Weights of a small GPT-style language model, trained from scratch on English Wikipedia: 9.84M parameters.
Each number is 200 + 40 x the weight over its row's rms, rounded and kept within 0 to 999. Layers, rows and columns count from 0. The size before them is the row's rms in percent of the matrix's.

# layer 7 attention value, 384x192, rms 0.0439, rows 215-287, columns 144-191
090,237,240,223,188,234,234,172,198,222,217,244,190,240,215,200,185,290,251,197,252,204,205,141,271,152,191,195,167,173,161,175,158,101,212,172,135,208,160,166,192,202,198,219,199,221,189,145,204
089,164,215,149,193,175,193,252,216,203,232,192,195,181,147,219,227,219,208,260,123,168,193,166,265,261,147,226,172,148,198,207,241,172,169,157,285,186,171,218,203,284,265,219,214,213,266,136,248
101,223,225,213,234,210,238,211,243,190,260,203,163,163,169,251,222,301,157,152,217,268,279,187,242,223,206,181,153,196,196,204,247,261,242,216,214,146,143,177,235,269,153,156,132,160,178,177,275
103,246,184,257,241,206,198,216,213,182,167,193,225,206,223,128,274,225,206,151,177,238,183,229,141,219,220,269,231,166,218,197,180,220,174,237,232,250,177,141,143,132,199,181,269,197,114,229,158
096,161,236,187,179,197,222,136,241,235,154,186,224,242,194,230,223,154,227,198,229,264,162,152,237,277,146,181,134,214,253,105,231,212,182,259,170,215,234,242,184,229,185,188,240,217,212,296,259
096,175,214,247,190,257,235,131,203,151,231,245,206,212,221,195,251,142,224,237,327,140,148,244,223,196,241,231,215,267,252,206,214,277,202,240,238,220,226,196,168,206,202,230,189,170,245,217,197
086,206,201,235,208,189,259,196,175,190,214,184,189,159,229,190,208,228,171,225,207,261,244,198,265,174,140,160,175,154,307,149,159,164,221,216,239,239,218,220,177,232,122,188,235,230,235,211,282
095,199,236,211,220,252,225,237,145,129,182,181,182,238,185,216,175,236,173,208,253,112,275,256,197,186,186,252,191,229,167,203,188,219,243,210,172,147,265,228,242,284,219,219,182,237,199,230,222
100,184,161,176,244,235,241,254,138,191,218,193,136,227,212,166,211,246,198,163,186,232,204,188,190,267,127,182,182,145,232,134,203,250,222,176,260,159,309,212,129,155,270,220,205,166,161,201,231
099,200,189,220,194,205,132,206,242,199,205,175,94,160,204,168,213,139,150,258,222,122,245,212,228,163,205,221,177,219,128,218,206,173,198,162,244,228,163,184,177,216,256,181,211,177,155,158,221
093,196,217,173,195,176,185,190,189,162,165,190,210,187,132,149,235,206,130,151,170,129,96,240,200,161,172,155,207,165,182,223,143,155,178,247,197,162,197,304,236,226,245,200,205,145,118,180,217
090,235,253,246,197,230,261,324,181,134,212,197,201,247,180,205,181,179,131,181,168,149,237,234,209,135,191,196,202,254,236,166,202,184,186,189,133,202,198,191,233,231,158,246,133,207,243,147,200
099,231,168,216,250,231,162,147,305,221,217,244,197,199,207,201,233,175,139,196,224,181,286,224,221,195,120,259,198,236,248,150,223,192,200,169,206,200,188,187,235,170,214,139,202,228,185,261,226
091,181,191,251,182,232,178,169,256,175,226,226,239,132,151,141,208,299,227,171,188,237,205,220,223,196,142,217,232,178,208,122,230,208,161,258,273,239,168,175,205,248,213,208,225,176,222,174,248
091,137,175,239,141,211,231,260,145,240,222,240,141,240,250,208,199,295,292,135,184,193,188,154,235,217,176,273,191,175,230,288,193,266,218,210,152,166,229,201,184,154,221,202,234,215,206,165,156
084,122,166,310,185,172,216,178,207,194,184,172,216,182,208,198,181,205,255,212,160,200,186,94,178,170,208,189,189,151,180,133,234,177,250,165,266,186,171,213,179,245,237,262,174,154,218,198,255
097,107,219,217,254,153,161,136,250,184,268,141,129,163,217,161,234,179,265,301,124,202,175,147,203,251,229,273,197,274,181,140,241,212,212,267,194,241,138,216,176,228,167,264,217,190,179,207,202
087,221,172,137,265,192,233,249,264,164,167,184,176,194,200,228,221,202,202,226,234,186,185,190,276,196,164,199,199,259,165,242,196,246,206,132,216,153,203,230,154,160,189,121,165,199,144,163,196
097,207,212,156,180,283,212,216,208,137,154,198,194,240,222,189,294,204,238,255,255,207,193,202,211,173,174,233,126,289,200,127,278,217,212,143,234,204,211,221,182,209,296,249,184,257,196,196,193
101,229,216,147,185,240,168,195,205,173,229,175,106,174,181,203,161,218,187,200,225,208,281,265,214,139,172,147,251,176,226,201,258,165,243,205,243,116,168,255,152,240,168,175,213,239,145,246,217
093,171,111,174,183,233,245,208,122,193,285,195,173,136,240,222,201,228,253,192,217,97,164,181,154,195,169,212,147,186,160,217,260,237,214,210,209,157,207,239,189,214,262,217,200,168,187,174,217
095,251,204,121,79,154,176,176,198,213,270,204,214,163,228,132,234,265,159,187,258,212,222,193,157,180,159,272,192,196,139,276,221,180,171,147,197,162,200,242,200,151,140,195,197,249,166,186,203
094,215,207,254,171,130,260,226,163,181,131,232,188,205,171,212,234,237,162,193,226,313,198,180,185,156,232,145,216,197,181,225,130,205,248,246,188,295,165,209,206,188,199,226,151,202,218,241,193
092,217,231,151,168,216,207,238,169,223,240,224,248,234,203,219,266,184,108,207,179,224,172,168,184,193,237,211,319,200,194,183,176,162,250,217,205,117,205,171,224,243,164,267,162,202,185,247,214
094,158,290,214,183,159,173,184,208,229,211,243,228,241,178,237,232,197,232,153,238,157,210,168,142,198,207,177,267,242,220,190,181,139,219,185,163,190,190,206,186,223,161,182,183,137,189,273,150
099,205,185,244,183,249,193,179,183,146,216,185,262,183,187,247,235,209,176,203,179,190,190,152,197,166,108,250,117,139,147,165,151,165,230,168,238,86,190,258,190,282,189,126,155,255,228,287,247
099,200,200,133,223,140,210,250,216,188,271,216,153,215,199,257,192,185,196,166,219,226,277,199,174,176,201,167,123,232,229,184,294,205,204,160,130,208,206,156,205,259,198,208,197,208,228,145,145
091,164,184,184,210,154,208,239,248,220,230,274,155,213,217,253,199,217,258,140,140,242,214,144,185,105,240,206,287,218,238,238,258,249,255,227,240,254,276,204,183,129,258,210,208,176,165,247,204
087,141,230,217,145,286,188,157,247,158,180,183,173,261,150,251,157,193,201,172,159,205,269,228,263,210,177,228,132,199,221,195,171,275,159,254,134,134,221,205,213,215,168,176,198,190,198,213,173
094,227,112,247,219,84,204,232,204,243,181,230,172,196,251,198,165,251,245,202,151,211,203,211,177,245,210,299,200,191,217,177,248,200,164,259,281,191,190,166,127,219,196,153,200,193,183,221,202
086,277,240,205,205,143,163,109,213,178,180,176,207,244,123,202,167,218,273,240,260,168,116,152,208,151,170,199,168,114,222,206,141,187,158,163,213,206,266,204,206,195,175,183,226,266,313,172,173
092,208,252,262,213,231,279,201,278,240,165,303,167,185,194,165,165,181,243,188,222,248,163,201,222,247,167,175,263,190,188,153,170,159,237,177,176,228,187,181,271,242,232,183,196,234,225,202,218
097,181,207,288,138,179,234,198,202,166,186,162,205,257,187,181,217,217,201,204,205,204,223,160,191,233,139,202,200,143,141,270,191,191,133,160,168,187,230,261,301,240,214,160,210,295,175,213,154
092,204,144,234,237,167,136,155,230,171,214,235,169,191,94,201,204,269,274,201,187,127,221,224,204,225,211,175,187,215,247,223,245,178,218,174,253,245,203,136,269,147,154,273,204,154,170,132,213
093,141,272,237,143,205,228,235,177,151,163,243,150,222,181,209,239,97,204,211,240,222,233,163,162,177,210,174,144,151,232,226,181,207,267,214,274,318,225,204,217,214,217,233,174,257,171,168,166
092,237,206,240,177,137,243,167,177,158,220,168,134,101,254,156,230,194,185,185,195,127,155,235,215,245,228,212,224,144,172,184,231,203,297,233,267,196,298,175,164,286,167,177,207,179,219,211,228
088,143,235,222,154,227,187,111,142,244,200,176,144,205,163,242,205,166,208,195,199,139,188,197,211,268,293,193,187,257,251,225,167,197,190,200,213,204,305,173,203,149,244,209,273,259,202,250,174
091,210,180,274,287,144,133,135,208,199,211,278,231,276,232,215,172,224,196,206,219,228,127,236,204,197,144,308,261,215,200,200,199,178,165,218,299,165,239,161,237,140,187,191,194,217,191,221,174
091,201,196,280,162,207,204,221,270,216,204,172,152,142,180,138,234,183,172,177,282,132,241,192,157,192,234,202,173,255,174,224,217,239,189,198,194,243,279,272,193,260,253,209,249,233,77,185,280
081,214,187,234,142,143,266,200,201,242,185,223,174,202,261,282,212,143,270,180,163,189,167,227,211,212,195,177,229,175,194,153,231,196,210,160,193,236,220,211,240,217,177,214,168,209,177,218,213
089,160,208,329,185,148,287,216,194,211,198,210,277,290,233,202,184,205,319,206,165,159,171,243,257,221,159,167,211,169,197,166,218,251,237,160,171,142,215,180,296,239,207,187,206,217,201,212,260
097,146,192,143,164,208,217,156,165,191,249,170,151,157,130,181,199,98,228,154,240,151,159,194,196,175,188,124,185,144,170,272,168,217,139,191,200,212,176,225,224,242,192,174,209,204,217,260,235
093,169,209,252,237,111,187,208,141,201,164,219,175,212,195,139,282,199,234,206,164,224,249,158,269,238,134,164,150,224,129,243,165,239,195,256,181,113,188,178,187,158,180,203,247,147,206,174,198
092,212,190,202,194,274,146,167,162,205,185,196,207,229,182,148,138,168,162,198,120,200,232,152,231,155,242,224,168,206,146,212,185,180,96,237,221,177,177,181,193,176,203,163,245,243,119,162,158
087,202,189,225,138,205,159,230,168,153,126,254,214,196,199,188,173,126,240,161,281,257,212,245,209,207,177,159,185,280,165,190,184,200,179,183,197,255,189,231,262,189,204,204,262,251,118,140,222
095,172,223,114,128,207,189,158,219,229,200,207,190,253,223,165,238,222,197,122,203,108,173,287,163,163,173,243,250,134,226,211,174,178,200,164,252,152,216,196,203,236,145,262,94,180,181,236,271
094,243,201,188,196,135,204,217,202,245,168,160,192,182,213,170,224,215,296,215,205,221,202,223,281,239,205,277,224,234,171,177,177,195,168,177,215,155,251,151,145,124,189,186,173,164,243,170,219
091,233,206,277,152,136,231,128,180,227,204,219,253,203,217,188,237,265,238,189,196,192,293,202,67,205,199,265,168,103,180,220,228,169,202,158,223,202,289,232,135,158,219,162,218,163,177,172,196
093,168,234,198,207,180,207,203,263,226,235,122,288,177,257,135,206,146,210,249,162,296,221,236,187,99,232,153,186,228,198,152,192,215,287,158,215,246,193,197,200,175,221,213,200,146,245,241,198
103,262,236,189,252,158,143,184,172,208,212,224,177,243,159,157,142,150,318,236,226,145,209,199,142,171,161,217,150,190,188,201,179,175,200,234,205,199,238,272,252,178,198,205,189,107,230,194,166
099,226,177,225,235,131,218,177,265,205,240,269,229,207,223,249,256,181,246,173,133,144,253,184,229,181,190,220,268,255,209,138,200,203,163,209,205,172,190,218,212,185,199,184,210,148,86,219,228
097,209,185,157,168,268,241,163,238,192,172,237,248,203,163,198,210,210,173,230,163,162,196,228,164,131,194,240,170,213,233,204,177,192,184,166,258,185,172,235,237,204,144,261,151,199,95,211,140
088,234,230,196,222,245,278,246,240,208,155,225,227,227,200,160,200,191,180,198,176,123,189,144,237,174,207,189,245,187,162,254,200,241,163,195,159,157,268,194,222,157,171,242,224,268,288,232,247
084,205,190,196,191,213,188,120,216,194,247,165,227,156,171,223,262,167,181,276,202,159,256,263,230,266,263,167,200,230,238,137,118,224,160,202,206,204,210,187,174,236,172,228,231,152,169,206,250
092,219,213,178,172,219,188,220,208,227,202,146,117,165,178,235,244,217,254,209,176,100,286,125,293,276,232,251,213,157,180,144,248,151,214,131,134,209,207,196,204,164,195,220,197,265,140,146,227
092,232,200,276,208,245,141,184,251,164,205,219,150,239,189,184,135,150,261,216,167,152,227,175,169,100,232,237,209,216,202,233,219,199,216,240,206,156,190,231,196,217,215,113,135,173,195,183,222
096,252,275,261,211,233,94,211,209,205,188,161,142,171,126,213,213,202,161,202,169,250,245,248,231,258,213,192,200,158,181,94,140,197,214,207,181,198,245,140,206,170,179,191,158,158,176,219,183
092,195,176,147,228,200,225,236,227,217,203,217,229,217,196,224,200,175,182,207,259,204,268,168,168,181,237,200,251,229,207,238,197,166,202,114,222,163,198,171,239,173,194,149,199,207,226,178,148
093,247,260,215,218,147,203,195,209,185,224,269,256,170,87,208,253,217,194,152,182,173,157,123,196,171,219,198,286,238,219,199,198,228,189,215,205,262,213,279,182,132,195,201,212,183,193,197,191
096,198,171,224,235,179,205,174,186,203,294,231,133,108,154,191,245,204,345,188,197,295,257,205,140,250,225,288,205,213,176,224,217,210,168,207,187,108,173,204,164,228,193,151,191,139,208,163,243
101,192,225,246,157,177,238,198,197,237,174,186,124,230,260,231,186,204,156,226,259,203,250,250,144,211,208,237,203,172,146,205,228,228,198,201,216,183,269,234,192,261,129,151,194,221,241,242,170
089,218,182,182,189,175,188,154,123,151,291,91,253,192,146,228,217,190,202,186,187,188,229,212,157,203,144,185,222,237,164,168,204,223,264,175,241,156,162,194,167,272,226,228,223,320,198,234,255
090,207,146,161,255,227,170,200,213,194,254,119,228,158,184,154,189,256,177,222,153,130,172,180,181,181,149,182,127,213,290,197,210,101,209,111,224,131,178,202,210,237,173,187,191,190,231,218,174
095,190,217,208,227,235,233,173,134,282,163,261,168,224,139,228,172,220,163,166,239,255,249,279,194,197,276,228,148,189,277,228,210,239,125,178,202,242,253,117,185,134,228,201,204,204,143,279,243
090,234,202,239,190,191,185,262,232,239,181,258,203,223,172,188,160,302,146,177,220,239,213,93,240,200,236,226,258,223,251,158,230,202,237,214,208,191,169,264,152,183,184,214,214,254,248,216,188
097,208,195,198,213,222,185,280,274,183,204,208,182,203,245,218,189,262,185,180,232,220,183,251,254,163,272,223,247,290,229,172,122,210,267,173,213,195,158,125,174,229,184,247,134,210,210,179,221
093,134,230,164,219,175,249,198,173,166,216,142,232,232,158,212,136,215,192,259,279,241,252,223,271,216,151,146,167,159,197,182,229,239,216,275,256,293,224,210,210,208,221,246,145,184,201,177,256
098,204,186,208,243,193,179,152,241,151,205,209,158,214,152,148,149,194,282,153,160,224,236,255,188,309,149,156,266,267,174,155,158,241,223,165,247,183,197,185,199,173,203,182,214,263,189,236,165
098,134,212,202,246,145,208,188,195,184,200,160,84,246,313,220,162,218,227,165,235,245,190,177,216,242,191,195,149,239,215,222,236,116,199,179,183,199,245,193,205,122,216,196,197,154,190,195,220
094,255,207,197,227,184,163,227,210,133,151,200,209,189,250,147,191,206,195,222,223,204,246,189,243,247,227,150,279,167,232,258,153,225,286,200,160,240,223,226,174,201,146,186,211,263,159,155,212
090,215,200,219,173,205,221,223,237,204,199,134,191,199,212,227,216,257,221,215,205,184,157,215,240,257,115,231,178,209,156,160,200,246,207,147,153,210,177,163,229,251,173,210,225,224,210,287,200
092,159,216,187,246,178,149,242,142,176,220,245,186,205,191,245,235,300,204,163,172,134,222,178,217,115,251,157,194,230,167,220,248,187,304,192,203,207,221,149,239,250,259,189,163,121,254,193,196
090,276,184,177,249,236,141,131,278,243,199,215,194,196,266,186,129,188,199,170,201,222,120,145,194,236,186,162,182,209,205,218,258,247,246,132,131,167,202,202,237,175,189,182,214,235,214,121,190
# layer 7 attention output (transposed), 384x192, rms 0.0575, rows 215-286, columns 144-191
085,220,170,159,170,240,121,223,174,203,137,213,199,243,159,214,230,216,166,155,237,271,97,217,204,189,224,206,185,145,203,162,162,207,248,215,210,201,197,174,260,193,192,172,189,205,155,160,217
085,114,133,238,232,156,220,259,217,181,238,169,241,178,207,210,230,152,157,265,125,313,216,108,218,207,239,251,176,178,195,178,234,141,181,171,208,195,266,182,241,263,213,200,181,182,135,157,233
095,167,250,182,181,188,81,242,207,147,257,189,254,266,213,201,120,169,221,188,177,168,251,294,227,187,178,253,189,239,209,179,152,229,170,178,291,205,157,99,291,241,194,194,217,248,197,197,126
099,230,214,177,180,166,213,217,217,210,200,170,227,161,195,209,299,270,293,227,220,237,197,160,201,256,149,120,225,185,153,242,216,271,155,217,209,173,255,259,230,184,172,148,211,196,212,173,165
085,222,241,256,261,194,289,179,221,207,144,250,253,191,188,250,90,171,165,158,215,135,204,185,277,215,204,222,212,255,209,233,204,215,193,229,236,182,152,212,135,165,109,209,150,171,274,199,166
099,224,157,168,124,263,191,195,244,231,243,215,218,271,224,303,186,277,268,164,200,206,173,268,182,226,198,212,157,162,222,266,166,159,219,128,207,183,143,218,275,179,188,272,216,157,264,210,180
086,207,181,203,206,231,274,124,164,207,241,111,167,169,225,171,187,267,280,206,183,175,260,224,202,136,190,235,184,239,212,192,169,186,237,117,226,211,248,144,154,211,168,126,183,192,236,245,154
092,155,228,250,192,154,155,246,156,135,193,212,181,214,191,185,223,214,169,175,184,161,195,241,208,190,240,223,122,159,204,189,232,232,258,182,286,284,206,292,189,234,230,136,192,188,234,233,271
101,201,203,173,181,161,170,204,191,249,166,201,208,268,204,244,188,177,160,159,192,183,195,176,254,252,157,232,196,261,216,213,137,171,257,169,221,248,223,165,164,159,153,190,155,168,211,188,226
094,179,127,174,227,169,179,200,229,197,232,211,232,196,238,177,197,200,225,203,166,163,163,173,208,209,164,179,144,191,133,203,250,212,224,210,213,179,186,255,290,246,193,251,151,190,262,116,231
093,174,131,210,183,276,224,230,209,165,151,227,142,172,213,202,140,155,147,185,180,192,169,241,190,137,174,198,187,245,200,249,181,247,233,303,204,211,209,225,170,187,169,209,233,233,172,199,249
093,214,158,203,155,189,110,196,137,228,223,165,168,225,184,187,203,188,260,266,195,123,228,183,141,203,185,245,161,142,196,188,193,190,164,186,233,217,126,302,267,233,205,205,221,205,199,228,238
095,300,221,197,153,187,183,202,135,169,190,196,229,216,163,205,181,259,154,218,179,218,205,203,175,233,212,157,183,164,227,171,166,212,176,114,184,172,188,201,165,209,190,221,178,217,238,239,199
085,228,209,200,198,206,212,238,165,221,163,155,195,234,228,191,194,180,207,190,165,170,123,180,252,208,230,209,268,221,200,190,233,160,248,106,222,193,215,177,279,210,140,187,242,203,251,102,174
088,166,120,142,200,207,202,185,189,249,108,259,198,301,194,169,213,144,187,103,209,215,203,166,179,161,219,196,206,225,192,186,253,181,212,169,198,184,263,211,191,214,192,206,212,116,178,184,280
079,252,188,234,184,199,168,195,200,190,168,221,156,187,201,180,204,272,220,189,144,258,169,147,145,213,165,176,219,138,242,220,147,120,148,238,244,185,261,125,204,297,219,237,166,209,244,215,181
099,189,196,162,243,217,232,175,264,226,141,186,243,194,218,198,231,108,210,183,196,155,270,247,234,99,181,202,185,241,180,189,134,181,222,211,221,170,176,179,175,214,191,154,241,168,167,172,186
081,182,276,203,279,143,172,203,186,234,254,241,211,155,171,239,132,127,147,176,227,202,146,226,194,256,205,150,180,255,203,204,154,231,168,247,224,257,159,194,221,157,216,283,178,177,185,176,223
095,121,142,241,196,137,129,271,167,198,218,185,270,225,155,175,176,160,211,210,224,124,161,231,279,205,222,182,144,215,115,161,148,217,142,144,165,156,285,178,252,167,136,241,189,216,253,189,245
103,199,240,280,227,147,235,212,220,223,192,214,197,231,163,276,165,146,238,219,240,203,224,246,232,223,196,184,246,142,226,153,198,183,208,177,182,148,201,205,218,287,177,130,269,202,216,188,214
087,198,111,227,167,182,174,202,196,169,176,203,215,206,189,253,291,146,180,278,253,211,182,152,216,202,215,219,199,175,226,186,214,175,227,245,237,95,223,164,189,215,263,255,220,178,143,212,253
092,186,167,196,219,178,242,235,219,256,238,190,210,245,217,181,238,188,272,189,257,221,101,204,215,202,254,165,205,184,250,187,256,149,178,117,210,211,201,192,215,171,221,129,236,196,224,122,186
095,229,229,217,203,159,156,210,247,185,187,183,130,207,179,234,193,216,245,168,205,243,168,168,182,135,176,236,224,191,180,272,182,265,148,204,182,164,188,226,227,146,216,150,259,266,221,220,208
085,175,269,238,188,209,289,161,175,150,237,206,229,207,162,182,153,191,190,222,160,257,189,162,247,141,197,216,165,140,135,231,234,167,218,190,211,168,225,249,191,209,287,198,139,205,202,162,198
094,230,194,231,254,190,216,172,123,281,208,217,207,181,150,254,190,241,250,189,216,187,179,205,141,185,224,133,304,175,158,198,239,251,192,222,239,218,203,254,270,198,190,239,146,143,145,189,207
095,213,184,155,260,240,232,235,145,171,207,136,159,141,172,198,182,166,158,264,255,185,205,250,219,173,247,197,208,122,161,178,193,195,213,189,217,295,202,135,211,302,184,165,162,183,208,173,154
094,158,197,194,196,212,141,130,224,251,236,255,201,206,216,188,185,189,233,207,194,228,201,125,195,216,235,208,206,119,164,201,170,149,108,199,158,193,246,180,189,200,201,99,213,230,192,240,293
091,216,155,196,192,289,202,181,206,243,151,184,267,209,195,243,161,160,232,154,205,133,226,178,242,216,138,184,252,129,193,217,156,169,172,214,143,175,227,187,157,178,199,232,201,248,164,250,159
084,222,169,226,208,206,121,273,249,187,221,228,284,241,243,175,194,210,190,228,170,179,182,155,175,172,195,199,231,116,169,158,204,191,216,182,214,273,200,153,126,217,235,205,214,121,183,240,175
093,180,204,207,310,233,234,211,120,179,156,186,223,169,241,169,190,154,185,233,142,259,185,173,176,150,145,144,164,280,135,190,131,200,191,221,178,76,249,241,185,274,135,261,199,262,172,173,212
079,238,222,194,199,255,179,269,139,142,175,197,183,235,104,237,187,182,216,155,207,193,202,115,240,204,250,242,170,188,221,131,133,231,185,206,207,215,144,221,265,210,153,175,204,190,169,172,190
084,218,195,238,192,254,167,193,145,166,156,267,191,157,183,131,149,187,149,216,197,170,188,186,174,198,245,238,237,272,221,227,162,184,156,172,207,241,206,216,191,184,200,193,204,201,124,217,227
088,226,259,249,150,210,188,232,182,249,230,264,194,187,188,133,152,268,226,198,226,181,208,153,159,207,250,151,163,171,262,207,193,199,147,198,183,176,204,216,125,207,144,127,278,248,200,197,213
086,197,189,110,208,223,201,167,194,192,252,205,307,247,226,235,180,279,172,199,162,206,172,188,166,223,182,215,169,212,170,193,191,295,170,240,197,209,209,216,215,193,197,227,210,156,208,259,233
091,185,206,178,156,168,222,196,224,237,176,170,209,195,207,247,192,196,280,229,232,149,150,193,131,223,175,145,228,203,198,185,223,151,168,212,186,188,201,215,199,176,244,201,155,169,233,260,225
088,198,123,194,183,109,233,230,209,186,161,173,279,156,235,191,248,161,209,196,188,175,194,154,219,185,134,240,186,156,174,193,153,218,254,250,272,274,278,166,199,225,170,210,189,246,181,219,207
086,217,288,261,168,204,231,184,226,162,167,144,285,207,159,213,218,204,260,237,288,213,174,206,244,234,191,201,168,244,236,131,217,216,150,189,205,253,218,168,168,140,221,234,166,128,178,271,178
089,188,201,215,187,242,220,214,155,213,233,265,190,189,141,229,185,281,200,257,177,169,166,226,141,226,199,163,231,209,144,196,163,214,244,199,220,205,138,189,201,122,173,224,217,175,175,241,213
090,190,209,222,246,265,177,202,189,171,211,147,226,165,229,169,190,140,222,255,189,216,239,194,191,187,208,131,189,243,235,196,186,190,291,197,259,186,176,227,215,163,184,236,141,211,214,189,182
081,126,256,154,218,162,174,208,237,266,130,231,232,165,183,181,131,194,164,223,233,156,224,157,144,178,150,133,178,220,130,240,205,273,132,264,241,191,230,161,165,241,214,203,237,171,150,187,217
096,213,180,174,162,176,145,162,159,251,209,207,238,145,229,197,223,195,177,187,238,148,188,237,202,246,206,195,201,198,195,278,177,206,251,230,193,258,161,230,276,165,152,182,235,152,232,238,259
098,191,184,197,160,205,184,246,221,192,134,256,232,247,238,191,180,168,151,206,210,177,202,221,204,251,206,262,244,202,282,226,234,261,261,187,149,170,157,238,223,229,233,187,234,202,199,159,201
084,206,250,192,235,243,184,198,218,195,265,226,123,246,204,161,249,151,166,176,237,237,190,248,226,237,252,274,174,231,226,165,270,194,179,246,209,194,209,217,146,174,206,176,146,248,179,203,188
091,255,238,298,212,214,189,194,218,214,273,246,181,219,168,129,253,249,222,199,158,208,201,172,213,217,186,251,195,221,189,226,216,46,184,178,191,217,136,175,170,141,222,149,201,246,263,145,218
078,132,195,217,169,156,225,109,184,154,165,223,163,198,190,220,151,165,202,208,178,208,156,219,204,218,191,182,151,241,174,258,196,215,100,188,145,249,181,194,192,198,188,245,253,268,222,179,204
091,216,142,180,158,205,197,237,109,125,168,159,183,207,229,233,158,197,244,178,157,223,247,240,181,249,252,256,293,187,183,234,190,231,233,220,194,217,175,190,205,191,190,219,217,153,203,179,221
088,206,111,158,268,259,140,181,218,176,177,255,213,165,241,168,248,186,223,195,132,182,212,157,199,297,180,187,170,204,239,136,206,294,181,270,162,157,239,172,133,221,169,204,143,240,214,168,143
091,130,159,206,270,167,242,204,154,198,125,277,163,204,191,169,237,182,228,238,191,197,221,142,184,120,202,207,168,186,136,112,183,228,220,183,175,184,231,102,190,187,113,136,197,195,187,203,133
088,207,204,186,147,138,237,190,219,210,182,98,258,136,181,222,187,131,231,160,173,247,138,190,206,184,148,209,219,154,215,212,184,116,274,186,202,251,190,169,167,200,185,91,237,174,231,232,162
104,211,225,199,132,257,145,233,160,206,198,231,207,172,205,258,256,238,166,218,119,242,289,243,174,187,191,167,185,205,198,159,226,308,182,202,143,228,170,212,224,180,204,153,239,181,215,194,199
094,190,240,214,250,242,223,181,199,252,224,204,221,224,209,195,230,218,265,250,208,126,173,239,179,237,180,145,258,256,168,292,194,211,108,202,273,124,165,158,212,191,104,233,233,243,167,215,268
093,261,241,149,178,207,250,236,141,194,146,212,191,162,239,250,232,211,183,237,136,176,211,232,155,171,247,216,260,185,174,209,245,170,160,238,200,117,174,84,143,241,219,180,195,213,194,236,157
088,137,222,192,220,228,137,265,186,250,228,134,198,184,196,156,216,229,161,200,215,233,176,190,221,213,187,265,164,151,148,165,227,186,206,201,207,233,239,251,310,228,255,227,152,181,206,179,175
078,221,213,178,152,235,219,169,193,165,209,133,295,181,297,189,237,208,289,264,226,212,94,162,229,153,241,189,143,237,203,259,176,197,204,176,220,157,205,178,151,251,148,211,180,141,122,173,207
087,204,126,186,211,172,193,171,250,231,192,225,251,213,140,179,141,156,184,185,237,223,254,204,217,153,276,168,163,197,233,186,209,166,181,197,152,236,189,200,257,257,157,228,174,190,223,185,237
088,206,258,212,233,220,52,227,184,207,175,208,247,258,178,228,215,194,222,256,225,181,286,231,203,197,204,158,248,170,196,124,156,190,220,169,269,246,121,227,201,225,172,193,238,187,149,221,246
098,206,139,182,151,256,216,144,160,95,250,191,261,224,226,197,179,172,195,187,264,206,243,149,162,146,201,169,204,230,261,199,224,207,229,174,126,192,130,202,136,225,127,190,217,192,227,172,240
083,178,197,233,251,170,205,111,253,235,229,220,214,327,199,230,151,186,218,145,241,192,200,225,234,266,286,204,153,192,176,200,153,177,220,221,157,249,173,157,205,231,229,186,229,250,230,176,133
087,213,205,228,218,238,209,235,157,215,160,180,151,185,262,183,217,178,209,164,190,187,131,180,257,196,221,255,227,161,136,235,178,159,174,206,175,205,185,265,298,134,201,134,223,139,173,206,217
089,236,205,202,228,182,273,147,293,227,242,231,214,275,184,121,203,250,159,204,260,248,222,202,150,157,250,251,214,181,193,188,157,265,189,240,220,250,212,152,157,188,152,211,215,172,209,163,186
099,178,222,146,230,212,144,189,248,202,256,222,244,229,202,220,151,228,293,255,214,235,194,213,180,162,201,139,134,125,207,223,167,168,243,186,200,151,199,175,196,164,183,163,115,222,238,195,176
089,198,139,229,169,193,266,260,239,102,118,197,156,186,143,226,194,144,189,184,191,182,132,252,251,217,205,209,264,235,197,111,171,211,165,234,212,213,189,232,265,272,218,185,190,207,167,194,228
086,276,168,264,151,132,293,200,170,172,166,223,215,188,216,188,210,227,213,184,181,214,192,270,202,228,231,231,207,174,253,170,136,154,197,174,209,224,260,185,281,282,177,181,189,241,267,164,223
097,199,280,207,221,222,151,142,137,167,256,143,247,215,156,94,183,200,218,205,269,142,208,248,201,189,159,206,182,180,177,236,172,160,184,199,220,201,185,135,222,153,229,195,250,175,183,235,188
087,164,227,228,220,279,181,271,150,178,99,160,206,225,236,270,161,126,243,152,235,173,170,197,186,181,202,165,207,265,218,237,182,125,164,268,218,259,148,185,212,169,205,249,176,138,206,232,238
091,142,266,231,192,190,184,112,163,155,90,125,157,185,215,197,202,208,221,187,217,136,166,194,180,232,160,244,206,254,168,203,160,201,209,248,222,179,192,186,180,239,72,286,219,201,184,153,264
091,190,173,155,206,235,137,230,203,225,272,201,231,203,243,254,216,168,232,202,112,201,202,240,195,234,252,241,187,252,226,194,190,205,254,156,219,250,243,229,167,137,202,164,183,229,242,227,239
094,146,259,233,155,232,184,201,189,170,198,278,187,169,161,157,115,194,205,171,226,239,183,233,200,236,155,103,242,218,210,164,151,230,188,184,173,197,220,199,121,258,213,189,182,200,180,255,263
097,228,221,171,183,235,136,120,240,244,262,213,201,204,200,189,182,186,157,226,242,192,196,176,165,206,155,257,157,206,279,156,178,246,275,169,260,240,215,221,124,202,219,269,214,184,156,182,220
094,274,196,140,116,229,231,154,256,195,295,202,201,215,193,152,192,197,277,128,174,174,191,229,287,115,255,165,224,251,229,222,163,146,111,231,202,170,182,226,206,286,138,186,257,225,193,223,191
089,212,135,156,247,217,215,235,226,193,170,228,290,124,198,185,199,177,221,132,227,193,135,168,188,273,170,186,243,199,157,198,206,168,143,255,175,219,171,177,187,234,219,125,232,220,253,199,247
095,237,175,167,233,162,152,201,217,185,188,150,159,189,136,218,263,116,194,163,237,250,258,210,244,224,222,255,258,138,197,182,184,210,127,272,135,287,234,169,211,165,285,246,210,169,134,209,235